Weights of a small GPT-style language model, trained from scratch on English Wikipedia: RMSNorm before each block.
Each number is 200 + 40 x the weight over its row's rms, rounded and kept within 0 to 999. Layers, rows and columns count from 0. The size before them is the row's rms in percent of the matrix's.

# layer 4 MLP up, 256x64, rms 0.228, rows 226-251, columns 0-63
090,231,179,241,216,158,211,227,171,244,206,259,233,257,189,253,210,264,135,248,209,169,194,163,214,93,202,182,176,214,224,175,164,203,196,180,230,250,242,274,137,238,179,208,168,200,196,143,254,205,195,179,274,160,187,226,214,227,284,231,239,279,163,246,237
098,168,113,196,229,160,233,271,186,202,218,230,192,162,184,225,145,202,103,204,193,259,156,192,126,207,228,188,287,260,201,191,140,237,186,260,257,215,160,191,186,141,216,205,142,215,204,176,145,230,270,222,231,244,211,169,160,262,219,225,179,159,184,160,194
101,276,181,194,214,160,152,172,236,253,121,240,187,190,210,152,202,190,256,169,219,169,153,259,169,182,193,205,173,250,139,206,140,249,169,194,244,170,175,293,212,220,199,224,225,131,280,208,244,200,171,185,199,226,196,170,262,218,227,233,219,122,134,241,244
098,191,226,154,222,166,128,140,215,205,160,178,166,293,189,117,201,294,236,178,214,196,231,261,122,192,221,226,208,224,222,169,161,150,263,249,239,184,219,178,117,184,140,186,173,216,255,169,233,223,232,136,185,232,172,171,205,176,197,172,161,236,178,202,244
110,210,229,197,201,254,199,124,248,230,190,252,158,200,189,234,257,239,259,285,165,212,198,152,223,213,160,222,170,255,242,192,191,211,195,287,203,251,166,178,187,274,163,212,132,159,208,172,278,249,270,277,215,223,179,246,169,200,197,250,209,171,243,215,219
104,134,191,253,244,161,180,178,154,231,215,245,198,282,169,209,253,238,184,175,182,215,232,222,185,162,198,176,174,214,115,149,245,206,281,217,278,240,179,233,177,197,149,265,212,168,232,172,250,211,224,141,245,155,150,203,163,191,217,235,245,262,191,189,117
091,204,225,237,220,151,225,223,116,193,109,147,164,187,166,178,262,254,150,293,214,238,214,285,208,237,194,230,151,251,228,210,183,216,187,223,236,194,213,290,267,243,180,214,199,208,182,178,228,220,152,212,188,150,238,159,240,252,143,250,234,219,184,201,200
088,174,225,195,196,212,157,153,180,252,121,192,259,155,270,177,167,224,269,247,255,204,243,239,219,255,229,202,252,206,273,167,246,173,238,232,172,193,234,240,241,243,219,159,183,198,242,245,221,156,248,193,203,227,162,95,188,210,175,169,198,165,123,215,246
157,216,154,212,242,187,233,179,228,205,137,142,183,204,217,230,189,219,231,157,196,257,203,198,253,143,215,177,240,267,226,222,216,168,233,237,250,245,285,256,127,237,177,215,143,119,219,87,163,226,181,199,211,176,163,161,160,160,237,188,232,205,131,179,198
116,223,233,197,199,259,167,228,244,220,204,200,175,175,227,236,240,193,114,309,224,212,217,271,209,216,127,169,220,253,197,212,234,224,237,215,250,265,229,186,195,221,188,170,144,162,203,185,223,137,194,146,247,227,94,149,209,211,256,201,172,166,207,216,126
103,261,197,226,210,239,190,266,213,227,115,208,146,226,225,172,173,240,216,214,201,166,251,162,200,226,250,163,249,233,204,181,147,250,188,232,225,183,190,182,217,159,136,169,129,223,239,169,184,236,227,174,249,170,135,125,260,227,282,228,151,185,260,198,273
098,229,249,254,253,212,157,140,226,223,204,195,214,271,195,237,244,159,169,249,212,200,261,196,132,212,239,200,241,242,188,222,196,218,215,308,202,185,245,240,203,207,232,178,195,199,246,171,174,245,160,185,256,245,138,243,262,185,192,219,216,277,111,263,195
108,149,156,222,261,181,202,221,225,211,152,271,155,194,154,231,228,192,206,284,232,139,244,176,161,191,138,182,210,193,153,203,211,245,189,211,235,198,267,153,176,195,241,219,176,228,222,203,266,263,310,232,204,225,153,140,191,189,206,185,185,218,161,185,97
102,208,222,245,189,186,178,170,239,256,212,246,154,138,204,173,211,157,205,196,233,154,152,239,134,199,219,232,132,197,180,214,205,141,141,248,225,149,232,125,201,165,186,195,154,209,270,159,150,204,173,285,215,185,171,151,261,119,261,183,177,162,198,216,135
101,176,158,156,206,154,204,162,253,213,93,144,245,167,203,205,207,226,132,200,179,204,191,227,235,144,154,109,263,266,240,183,227,204,152,248,260,250,202,245,166,238,197,187,143,201,219,165,200,208,238,148,165,226,160,274,246,164,229,184,215,173,178,203,157
140,113,250,242,266,224,222,247,176,196,217,192,173,222,212,150,182,234,144,246,112,195,204,227,205,125,231,150,198,219,219,266,228,168,216,187,145,218,206,187,199,164,127,271,174,157,189,147,269,168,196,227,235,158,210,262,183,251,218,202,154,235,198,273,180
091,211,202,162,210,226,220,230,134,221,171,228,244,122,143,243,193,313,168,227,136,284,236,233,139,221,175,178,183,216,247,241,157,218,217,233,156,171,221,165,198,124,171,189,220,153,183,206,178,246,189,214,241,165,232,209,220,170,163,300,230,158,165,182,204
090,224,207,280,232,142,111,115,234,209,167,259,188,218,197,159,190,213,256,189,179,208,244,291,237,184,209,241,201,191,210,149,147,271,179,195,237,209,205,154,196,230,227,221,223,157,255,178,241,169,234,157,183,115,194,162,186,217,173,289,214,192,163,212,247
105,173,200,246,220,208,157,131,207,232,152,160,171,245,231,148,209,256,211,208,229,198,152,257,238,197,243,218,215,207,215,221,187,169,213,147,216,197,239,254,223,212,212,276,123,202,207,201,209,308,164,192,251,292,135,277,222,190,229,131,212,209,170,172,250
090,217,175,170,200,211,233,268,236,262,145,208,189,217,167,202,198,161,144,156,224,221,202,199,228,214,195,225,188,237,216,179,157,218,204,173,186,199,207,187,187,174,98,213,90,74,217,164,151,203,140,177,223,255,236,174,256,131,214,160,209,164,269,184,169
110,158,195,197,211,252,176,143,224,217,210,149,194,180,153,213,262,210,194,237,165,174,150,161,184,171,142,190,199,248,241,215,182,227,227,192,209,283,191,217,136,270,254,185,197,105,183,162,128,186,211,192,284,266,184,189,171,282,192,206,204,275,181,158,149
105,214,139,250,225,260,220,152,228,235,184,235,169,160,228,205,160,210,175,196,210,279,143,228,112,136,250,222,259,213,217,198,217,121,234,209,175,136,146,238,193,238,190,262,221,139,205,159,209,223,245,227,171,229,154,175,152,259,215,175,210,188,217,243,276
095,185,209,210,238,186,187,245,91,185,156,235,227,136,133,237,219,247,239,183,200,220,197,211,236,197,197,209,278,235,184,214,206,252,235,304,279,229,242,215,163,158,287,215,207,167,231,209,227,188,210,201,276,212,192,210,175,180,292,174,199,204,258,180,204
097,192,242,183,287,205,207,209,167,203,195,221,134,245,210,204,243,194,138,199,106,243,230,207,233,219,177,176,230,200,178,189,265,238,216,202,246,249,282,278,249,167,274,221,192,146,185,163,237,184,221,281,172,162,203,187,236,285,255,194,219,227,170,229,180
104,191,192,269,205,151,186,195,162,188,131,176,110,192,162,238,212,249,234,228,164,190,183,187,138,207,207,211,277,293,115,180,145,208,177,245,218,248,189,127,177,178,184,234,225,227,229,232,143,151,232,240,235,198,160,230,226,224,190,240,110,203,202,169,230
105,247,290,244,179,165,142,186,223,232,160,220,142,183,159,175,155,215,188,176,199,209,257,204,168,138,293,144,192,222,136,216,185,166,246,207,215,209,147,273,202,183,191,228,247,183,165,136,230,229,234,210,188,229,249,195,208,264,276,149,161,157,205,223,262
# layer 4 MLP down (transposed), 256x64, rms 0.213, rows 226-250, columns 0-63
097,255,223,197,189,226,212,162,217,160,167,251,233,219,197,191,166,207,244,275,192,204,204,120,214,237,180,270,207,144,236,171,241,247,194,247,236,212,112,185,207,214,182,202,188,189,261,194,292,194,238,185,270,241,245,193,213,184,111,216,174,229,129,122,242
097,244,178,154,138,303,215,215,143,241,144,226,143,174,185,250,269,191,211,209,191,194,261,118,181,187,134,212,174,226,117,257,181,291,192,208,256,197,211,208,152,167,228,171,193,166,169,164,179,199,220,171,176,201,173,223,180,183,181,205,241,273,205,146,210
098,221,184,203,230,106,178,249,209,188,213,265,154,225,183,219,178,181,194,166,228,217,248,195,204,228,180,251,216,194,138,190,158,256,328,164,214,243,176,243,264,250,139,167,188,241,266,312,230,204,218,218,213,181,176,257,184,195,220,210,259,212,203,192,207
098,184,212,134,202,192,199,249,217,281,193,259,133,238,185,188,254,249,202,229,225,157,225,195,161,239,158,150,226,126,223,139,264,221,196,232,253,223,196,245,186,161,129,179,171,194,248,166,202,231,150,138,266,159,195,167,168,193,212,165,209,239,181,101,202
113,218,161,244,138,175,233,212,242,192,199,210,186,186,244,186,205,179,195,108,221,164,166,134,237,231,159,152,151,260,221,152,220,251,178,240,216,169,122,132,171,219,229,193,234,252,138,210,239,157,199,229,188,154,216,185,202,264,183,187,286,133,124,220,177
107,210,262,200,186,242,191,148,210,192,166,219,205,215,117,221,262,230,213,245,194,186,205,205,179,203,188,251,140,224,244,321,162,221,172,222,154,150,159,214,194,185,254,229,166,229,217,242,168,161,168,193,204,206,179,208,152,280,275,116,135,198,124,208,182
093,222,212,200,116,232,202,110,237,204,136,123,184,222,231,206,188,227,160,206,277,156,193,230,192,160,205,184,138,240,248,263,165,208,182,166,235,134,182,146,148,237,169,245,251,188,243,157,216,172,171,209,220,166,171,216,278,220,249,234,142,225,249,235,213
092,204,190,240,242,191,204,322,190,237,198,185,195,191,259,217,311,173,210,214,230,186,224,281,184,136,103,259,238,227,275,224,192,253,185,200,222,178,243,219,171,216,197,227,204,158,170,188,154,194,180,241,249,189,191,179,172,138,247,239,238,246,197,193,164
132,217,161,217,170,221,195,222,213,142,141,168,233,252,235,174,139,180,245,190,229,222,141,200,237,236,179,130,263,214,224,147,282,247,193,201,245,164,217,152,285,184,256,198,176,211,221,184,192,177,187,178,231,211,157,125,102,217,247,197,188,208,188,111,169
106,190,156,173,161,239,205,211,226,161,218,184,269,253,169,187,165,217,156,242,241,231,227,217,169,227,166,248,279,250,222,122,171,205,147,197,204,267,109,163,208,238,216,200,220,265,152,192,271,242,265,251,213,185,142,213,193,193,146,151,209,175,236,214,140
100,241,243,231,182,216,239,220,179,225,202,245,254,214,256,205,117,192,236,203,208,178,252,250,207,233,178,179,197,243,206,185,217,297,149,135,152,170,172,163,134,212,152,101,229,207,152,245,164,244,159,247,192,234,171,181,200,285,193,260,177,222,243,193,229
105,201,199,137,190,250,158,240,197,217,309,213,192,217,219,234,202,138,289,230,182,259,292,181,172,228,173,175,160,78,184,216,229,249,234,210,214,199,205,195,216,210,234,153,212,207,209,169,166,195,164,181,228,204,216,265,186,183,240,195,268,281,167,217,181
104,167,173,202,215,207,238,209,209,175,114,222,228,265,220,176,197,160,194,160,190,211,178,139,213,240,132,261,244,180,199,157,236,256,231,84,209,253,203,186,229,202,227,252,254,236,199,177,211,267,181,199,141,183,80,227,205,164,213,175,250,153,188,205,181
101,222,185,229,160,214,243,211,192,153,257,165,198,261,186,150,149,114,194,221,206,264,240,216,195,187,144,212,152,133,192,184,224,177,220,173,208,186,257,227,230,212,234,260,282,180,192,255,250,162,158,240,176,141,249,181,278,261,130,153,171,191,194,229,162
101,218,296,167,198,218,190,115,253,193,181,158,224,202,216,164,257,193,201,214,215,262,214,232,254,245,261,227,219,165,210,167,261,244,196,188,282,245,130,264,222,133,195,195,156,176,164,211,166,166,112,209,160,195,139,181,237,182,245,242,215,237,211,215,189
112,153,269,146,237,208,267,161,225,135,241,269,272,219,187,176,132,203,98,212,112,266,168,175,216,145,191,189,132,175,167,202,170,212,213,225,205,220,207,220,235,162,188,186,152,179,181,212,261,169,247,196,200,194,214,247,194,217,231,181,144,130,226,215,194
091,131,126,221,215,232,207,237,220,204,222,253,196,161,189,216,305,176,237,206,204,185,223,212,204,178,224,221,150,193,213,209,220,258,258,136,148,235,181,153,136,207,219,175,169,182,227,238,144,168,211,218,86,212,202,153,143,162,246,128,207,278,219,214,184
089,229,173,201,219,182,264,229,231,201,174,270,215,158,237,202,165,148,153,172,274,137,242,187,191,245,101,196,180,267,185,184,206,291,198,194,231,206,171,227,205,253,149,174,236,206,264,199,169,250,252,316,208,229,223,244,201,215,188,241,228,206,192,234,217
104,208,186,200,221,237,256,217,210,170,172,156,242,181,196,194,188,247,201,259,203,213,165,193,177,175,252,188,202,199,236,220,233,198,181,216,145,143,205,92,157,251,277,171,272,188,231,267,129,111,210,201,208,145,157,233,187,174,248,196,88,180,175,220,197
100,218,218,171,162,176,232,197,236,239,198,173,246,252,136,240,171,196,235,241,234,175,202,223,146,220,188,276,236,227,183,206,189,200,195,112,241,224,131,165,274,134,161,217,241,239,180,255,239,281,271,160,154,234,241,180,229,143,250,185,229,153,241,184,205
105,201,132,202,191,186,138,263,140,177,186,208,223,140,184,204,209,189,186,174,221,180,205,169,295,214,313,246,150,199,236,178,187,300,174,205,192,185,195,270,231,154,244,167,142,202,194,198,223,225,150,121,190,202,176,153,157,232,187,169,235,154,250,169,196
108,174,162,218,216,166,243,212,212,154,213,225,266,351,236,244,156,223,213,159,189,240,242,200,273,166,239,260,278,226,251,204,214,157,167,225,212,234,198,221,204,181,191,212,235,227,228,183,229,222,208,176,128,150,246,227,204,210,185,297,198,206,157,225,210
099,193,213,263,218,233,210,156,159,124,260,211,197,170,101,279,165,255,271,211,245,223,223,174,212,215,201,166,197,203,229,133,220,216,201,230,198,161,198,194,141,150,155,262,192,173,226,244,285,227,222,270,177,277,161,179,220,174,214,233,223,246,203,165,214
097,188,206,208,238,168,170,231,233,184,229,231,197,232,217,264,217,233,304,270,221,224,242,128,141,223,254,118,230,166,261,78,215,185,197,222,226,156,159,211,170,219,199,185,142,216,207,209,153,226,262,257,215,186,150,213,190,197,167,164,184,222,195,231,246
101,213,171,284,211,241,171,168,204,155,212,236,236,312,178,169,220,188,237,251,201,164,154,240,214,217,173,222,184,214,156,262,159,258,131,256,171,160,174,178,188,297,222,136,270,234,239,225,151,222,209,204,167,236,138,224,179,147,193,199,167,190,225,183,182